Each number is 128 + 32 x the weight over the matrix's rms, rounded and kept within 0 to 255. Layers, rows and columns count from 0.

# layer 2 attention query, 96x96, rms 0.231, rows 0-16, columns 0-95
[[165 139 157 109 105 137 115 115 103 127 100 149 138 118 140 117 146  97 132 133 138 110 156  97 131 144 129 114 108 153 128  83 118 133 125 102 145 133 152 127 113 152 133 171 101 111 124  88 133 136 133 119 128 128 174 159 161 134 136 112 125 155 158 109 137 103 137 141 130 124 112 145 163 125 130 125 120 117 147 135 125 114 118 144 137 105 156 129 100 109 124 112 122 152 117 166]
 [ 96 104 126 127 139 115 134 152 138 144 127 141 111 145 167 113 131 113 141 135 126  96 181 106 110 149 130 100 130 124 147 128 131 119 117 183  91 152  98 136 137 106 106 127 133 113 161 163  62 131 149 111 127 184 119 150 153 170 159  93 129 131 151 123  70 139 119 141 115 153 105 151 103 119 161 128 145 111 112 123 128 148 118 110 118  92 174 129  75 126 163  99 106 137 114 144]
 [132  90 140  92 136 117 101 122 112  88 101 148 161 154 150  96 140 128 102 175  45 105 152 129 169 184 162 104 107  97  82 115 170 149 115 123 121 154 101  74 138 101 157 203 162 113 124  89 130  84 121  89 146 158  96 113 168 130 139 109 111 132  95 155 183 167 117  95 178  96 129 173 160 101  87 122 108 182 139 166 103 128 141 106 180 101 226 121 117 146 151  88 137 166  74 109]
 [ 89 102 121 166 132 124 151 130 107 150 167 128  91  96 101 170 103 136 116  74 198 176 101 124 118  64  99 141 166 168 105 149  79 131 156 137 122  88 133 155 126 141 129  48 114 116 124 152 108 155 109 151 113 112 150 164  89 102 148 180 138  95 109 125  90  97 170 171  95 162 144 115  90 155 127 132 134  91  93  78 136 101 112 129 101 164 117 145 135 162  95 133 134 106 155 134]
 [105 141 118 103  65 134 110 119 108 129 113 162 173 140 141 133 122 147 133 149  79 121 150 146 159 185 152  94  76 136  76  39 143 124  99 103 171 165 188 114 103 109 135 204 165 119 126 107 139 123 159 112 186 140 120 124 187 124 104  74 120 209 150 130 166 164  53 105 136  76  97 144 157  81  68 105 107 138 154 192  67 128 164 152 149  95 179 109 117  83 122 105 145 143 103 146]
 [136 156 154 121 166 137 196 111  83 121 148  84 122 108  78 149  98  81 119  97 185 150 105 152 111  95 137 150 167 102 144 194  75  96 208 100 110  79 117 175 161 153 152  76 122 136 101  68  90 125 102 179  66 101 169 111 127  55 174 164 146  88  80 115 135  65 152 168 108 162 134  86 105 168 177 101 120 146 128  63 158 139  75 145  97 152 118 161 115 159  76 109 116 154 136 126]
 [155 103 134  51 179 150 177 101  80  77 106 132 157 112  91  93 115 129  96 116 102 123 140  81  66 114 141 158  93 148  72 102 100  79 111  83  61 102 126 136 217 128 144 183 152 171 135 162 127  75 140 176 112 148 127 118 167 139  94 108 118 161 110 115 154 125 111 127 102 106 157 178 186 128 165 147 121 136  85 195  82  66 124  60 219 172 137 159 143 141 126 137 183 150 193  89]
 [142  99  54 162 135 153 156 115 175 107 169 157 116 122  95 155 188 144 108 224  98  95 141 159 124  89 154 111 105  98 101 154  97 126 129 107 145 109 184 110 102 204 137 143 171  70  93  43 121  72 136 134 114 136 116 139 158 168 109 128 143 107 154  83 183  99  94  57 159  68  95 188 120 125 132 143  90 156 194 184  72  63  80 102 199  95  49 157 212 166 128  70 180 103  96 131]
 [ 79 110  98 124  87  95 124 135 106  91 130 126 142 133 118 107 116 138  62 154 125  93 215  78 122  67 128 162 132 191  85 104 130 131 162 124 152 127 123 150 110 159 109 195 127  95 146 135 134 153 155 136 127 135 100 147 116 122  96 119 160 184 120 142 106 185 143 145 149 126 150 131  94 103 154 125 180 136 142  95 148 137 127 155 106 123 207 139 119 112 145 141 118 103 109 103]
 [152  84  80 185 106  84 119 110 101 136  84  74 151 106 161 153 166  97 131 149 120 163 118 102 119 127 183 125 157 147  57 129 140 134 137  98 157 147 186 149 128 172 133  98  98 186 115 152 153 139 140 125 132 161 132 132 145  78 134 164 124 162 158 135 110 177 136 141 157 109 142  96 198 144  60 109 129  83 171 111 115 109 119 132 151 108 146 114  66 137 130 138  96 128 166 214]
 [107 102 131  65  76 188 150  94 144 122 113 108 114 150 196  82 142 134  64 154  92 127 132 147 131 129 181 153 122 121 150 115 171 134 146  72  99 140 100  55 103 132 110 155 159 152 148 112  56 151 186 154 165  80  91 172 148 157 133 110 157 121  99 190 144 130 124  51  92  94 125 159 144  79 136 180 150 188 151 178 162  81  75 125 149  93  68 141 138 153  65  91 137 142 141 126]
 [157 138  88 127 122 138 127 129 110 122 173 186  98 144 137  87 106 150 218 147 134 132 161 107 125 110 157 117 120 110 136  97  97 127 142  33 147 109 109 131 164 144 151 190 111 151  86  67  97 142 192 122 131 109 145 117 158 162  96  84 148 127 173 149 155 147  81 123  95  68  98 180 148 181 100 168 114 141 122 125 104  89 125 147 145  87 109 150 181  87 173 169  89 130  89  96]
 [145 181 124 139 122 160 127 103  58 127 132 132  87 198 120 169  77 147 111 133 133 120 149  76 119 127 146  94  86  99  78  71  96 129 118  83 124 125 149 120 186  74 141 167 148 154 124 133 148 100 114 148 146 141 146  44 172 138 112  76 137 156 147 107 171 168  22 112 132 108 169 169 124 157 121 113 119 124 191 123  95 161  91 108 199  92 154 137 153 123 169  75 155 149 137 138]
 [ 25 144  95 167  80  91  95 132 157 175 160 194  79  96 164 205  92 139 135  95 197 179 129  98 104 120  85 131 151 149 156 103 129 156 123 130 150 121  88 151 100 126 119  84  56 144 156 115 123 115 166 115 172 116 146 181 139 161 121 177 106  89 171 133  96 172 157 209 135 106 122 151  60 107  85 136 138  99 151 158 111  72 134 146 148 103  86  99 154 165  62 124 136  63 146 119]
 [123 141  88 128 118 123  84 138 129 113 127 108 128 100 180 154 137  49 151 138 116 145 159 141 103 123 120 114  74  96 110 124 144 151 140 148 135 102 108 142  56 152 112 134 181 194 123 153 187  90 151 144  70 171  96 173 126 158 110 156 153 146 180  94  94 108  69 118 133  90 114  96  80 148 127 121 189 137 125 129 109 193 142 127 110 137  76 161 143 175 222  92 144 121 118  97]
 [102 148 168 168 130 132 100 139 142 195 168 101  61  52 141 144  92  86  90  97 106 167  63 140 105 133  75 157 243 148 119  71  68 157 114 103 112 140 175 127  61 196  88  58  82 115 170 176 221 137  22  69 102 143 101 172 143 166 128 157 155 129 150 138 172  97 154 122 150 128 105  94 132 134 133 152 158 110 221 139 155 109 166 167 115 140 112 125 116 131 149 130 145  84 156 153]
 [111 122 160 145  60 111 114  46  46  71  72 114 255 154 150 100 150 155 129 131  65 107 120 135 175 169 201 136  51 133  68  78 177  88 103  61 134 194 133  76 177  81 154 239 156 125 141 115 205 140 129 117 229 131 102  96 134 114  73  38  85 208 156 132 210 183   5  86 148  41 137 143 176 101 117 170 136 192 103 155  85 123 165 160 201 143 225  75 129 199 152 123  93 123  64  80]]
# layer 2 attention key, 96x96, rms 0.223, rows 0-15, columns 0-95
[[132 135 115 145 189 163 148 120 152 162 161  90  83 148 101 140 107  97 192 180 222 164 136 142 133  80  48 123 178  80 178 150 104 149 201 114 110  55  96 206 121 183  99  74  96 130  70  86  95  84 128 138  97 113 107  90  83 162 188 184 151  97  93 118 123  96 165  70  58 233 139 150 111 190 155 129  66 113 185  56 115 152  86  81 112 163  62 178 106 160  70 142  71 173 176 118]
 [121 124 131 137 137 126 161  77 104 162 105 113 149 119  52 154  93 127 115 122 156 144  86 158 108 137  83 100 131 100 162 147 179 129 118  87 155 115 166 137 105  78  65 158  95 170  91 108 142 121 101 167 134 120 169 147 101 115 133 159 149 123 105  87 179 109 127 147  79 117 168 108 136 109 183  83  81 150  84 126  87 144 183 215 129 191  70 133 106 145  82 136 140 133 134 190]
 [144 120 125 111 105 101 122 118 160 115 139 103 159 112 136 119  76 117 173 100 108 114  23 178 137 138 189 189 128 145 104 162 125 177  83  90 177 223 114 107 103 117 132  63  98 159 170 151 179 210 120 116 158 143 117 120 133 100  51 118 106 148 173  95 126 118 117 130 139 174 102  75  82 119 108  83 199  78  87 127 106 184 112 144 155 114 133  72  64 121 157 133 118 118  92 150]
 [144 147  81 106 188 193 143  98 119 129 136 152 128 136 110 107 154 137  93 198 116 140 203 107  79  56 105  55 102 121 137 107 136 115 185 172  96  52 143 141 125 108 112 190 160 133  86 115  92 108 155 169  92 124 163 111 120 153 146 121  78  89  95 117 133 123  99 132  71  85 180 212 141 118 146 142  58 145 138 132  87 112 131 103 125 126 113 175 167 141 108 150 147 119 152 137]
 [152 149 154 112 101 123 120 120 129 164 136 112 150 123 143 153 103  88 144  95 116 107  53 166 123 134 108 158 132 170 126 135 107 115 115 119 164 182 118 110 113 150 120  77 117 135 167 179 153 150 133 137 144 123 134 118  93  80 107 150 144 138 157 117 142 109 179 118 157 144 127  73  87 117  84  94 210  74 118 113 162 157 139 153 102 134 130 110  94 110 160 100 113 144  97 159]
 [121 151  71 158 129 200 178  73  50 110 105  94 108 150 100 100 140 115  82 164 163 153 133 117 101  60 102  83 167  96 135 152  96  67 154 158 119  64 150 137 161 128 186 153 119 132  88 124  97  58 149 171  75 146 127 126 126 145 191 158 148  96 104 140 165 107 110 139  82 146 112 184 149 181 149 128  74 146  92 116 117 108 102 158 130 141 106 143 191 117 108 115 159 130 189 130]
 [169 128 101 151 114 213 141 144 119 116  96 105 116 108 159  96 116 134 144 102 123 151 144  33 140  98 104 144 107 129 147 106 116  80 139 131 121 121 107  79 166 155 149 111 155 167 139  96 149 185 164 190 119 163 143 184 136 124 185 111 160 156 106 124  94 156  87  88 125 144 128 113  99 121 136 141 120  83 108 111  90  95 111 157 144 104 105 166 114 160 142 163 135 111 145 130]
 [152 127 147  84 157 177 101 189 103 175  91 139 186  75 146  52  83  97 156 173 146  71  68 126 155 104 114 118 154 108 131 157  94 110 104 133 154 151 147 175 132 158 173 109 158 106 117 116 130 119  89 127 102 171 119  65 143  68 101 130 125  85 134 135 123 108 105 160 172 128 109 124 140 126 135 117 122 145 172 121 192 157  88  99  99 133 188 159 151 127  92 155  94 136 181 152]
 [107 106 112 149 157 169 174 132 143 151 162 157 171 124 158 135  72  85 135 141 154 101 148 108 102 120 158 127  97 148 127 159 122 131 154  75 107 179 146  64 147 104  91 166 140  88 105 155 122 151 107 149 109 150 147 154 141 132 189 118  84 126 162 105 107 112 114 108  91  89 152 164 114 109 123 108 130  83  88 131  78 102 148 123 171 132 102  88  50 113 123 146 134 186 104 133]
 [207 161  86 142 175 111 149 163 132 153 171 111  81 136 114 153  97 165  38 157  91 140 151 145 162 163 123 111  99 131 133 110 144 175 184 118 118 215 108 115  43 104  92 127 127 119 172 135 156 100 160 150 127 172 144 140 143 143 148  89 122 114 148  96 107 117 128 116 111 120 137 125 153  83 110 105 107  89 152 101 131 143 117  62 143  45  51 143 139  97 107  89 153 175 137 146]
 [164 131 133 117  97 167 110  75 205 185  90 143 175 118  47 130 153 142 104  89 156 131 110 107 131  83 119 155 110  88 106 103 112 105  82  97 137 133 122 160 161 142 150 126 104 119 143  84 165  98 153 148  73 226 154 149 134  97 138  99 174  98 149 173 143 121 190 127 153 134 101 118 103 139 105 139 118 109 128 128 183 139  91 169 166 124 185 133 100 123 145 132  83 110 120  97]
 [ 85 151 144 117 113 121 104 126 158 140 128 124 170 168  89 135 196  74  39  50 170 106 106  99 143 159 106 139 117 136 112 170 109  69 118 149  98 156 150 115 153 172 140 105 138  68 124 170 107 137 145 122 121  82 121 133  73 110 151 155  76 128 168 110 153  96 121 153 172 174 156 141 105 133 150 208 139 147 121 101 159 108 110 125 111 164  93 119 147 153 164 104 151 157 165 109]
 [ 92 138 101  97 134 122 134  96 125 123 165  98  84 139 122 114 131  92 119 101 109 107 125  95  90 164 130 108 146 153 138 120 123  86 180 158 136 138  97 131 143 131 135  84 169 109 173 126  96 134 194 155 165 127 153 190  98 137 130 122 113 131 150 100 125 133 147 137 108 153 138 110 132 158 123 107 137 154 135 118 165  62 156 163 119  87  78 129 104 133 114 203 136 151  92 150]
 [188 110 188  65 190 164 103  91  95 121 121 123 165 116  81 125  84 131 116 140 140 134  94 158 161 128  98 129  81 115 208 169 168 128 190 129 105  99 116 132 142 146  91 111 127  78 144 161 118 146  95 115 105  94  88 150 117 141 115 130  97 115 119  80 132  72 128  99 119 144 156 132 109 118 142 101 126 144 167 104  78 188 150 118 139 205 167 130 145 152 170 137 138 149 123 133]
 [187 109 134 152 157 107  98 125 104 179 162 156  92 210  96 121 144 148 137 164 153  92 190  93 192 145 179 174 156 161 136  83 165 106 114 162 146  92 156 107 151  86 129 136  30  84 136 106 157 142 106 117 105 109 171 117 131  87 114 142  82  79 119 103 106 131 114 122 141 102  86 120 183 134 112 216 122 104 129  75 162  73 130 121 107 123 140 100 124 120  94 169 173 144 165 150]
 [181  87 100  83 128  84 108 151 164 113 188 180 101  79 122 169 174  85 136 147 139 108 147 150 115  74 107 108 175 147 117 191 129 150 150 133 192  79 137  82 134 128 130 155 114 129 163  83 121  78 112 126 131 137 108 152 146 110 108 123 160  91  68 124 163 115  80  97 154 177 134 199 107  97 148 129 111 121 108 126 171 110  98  99 101  82 117 141 150 118 134 143 126 151 158 196]]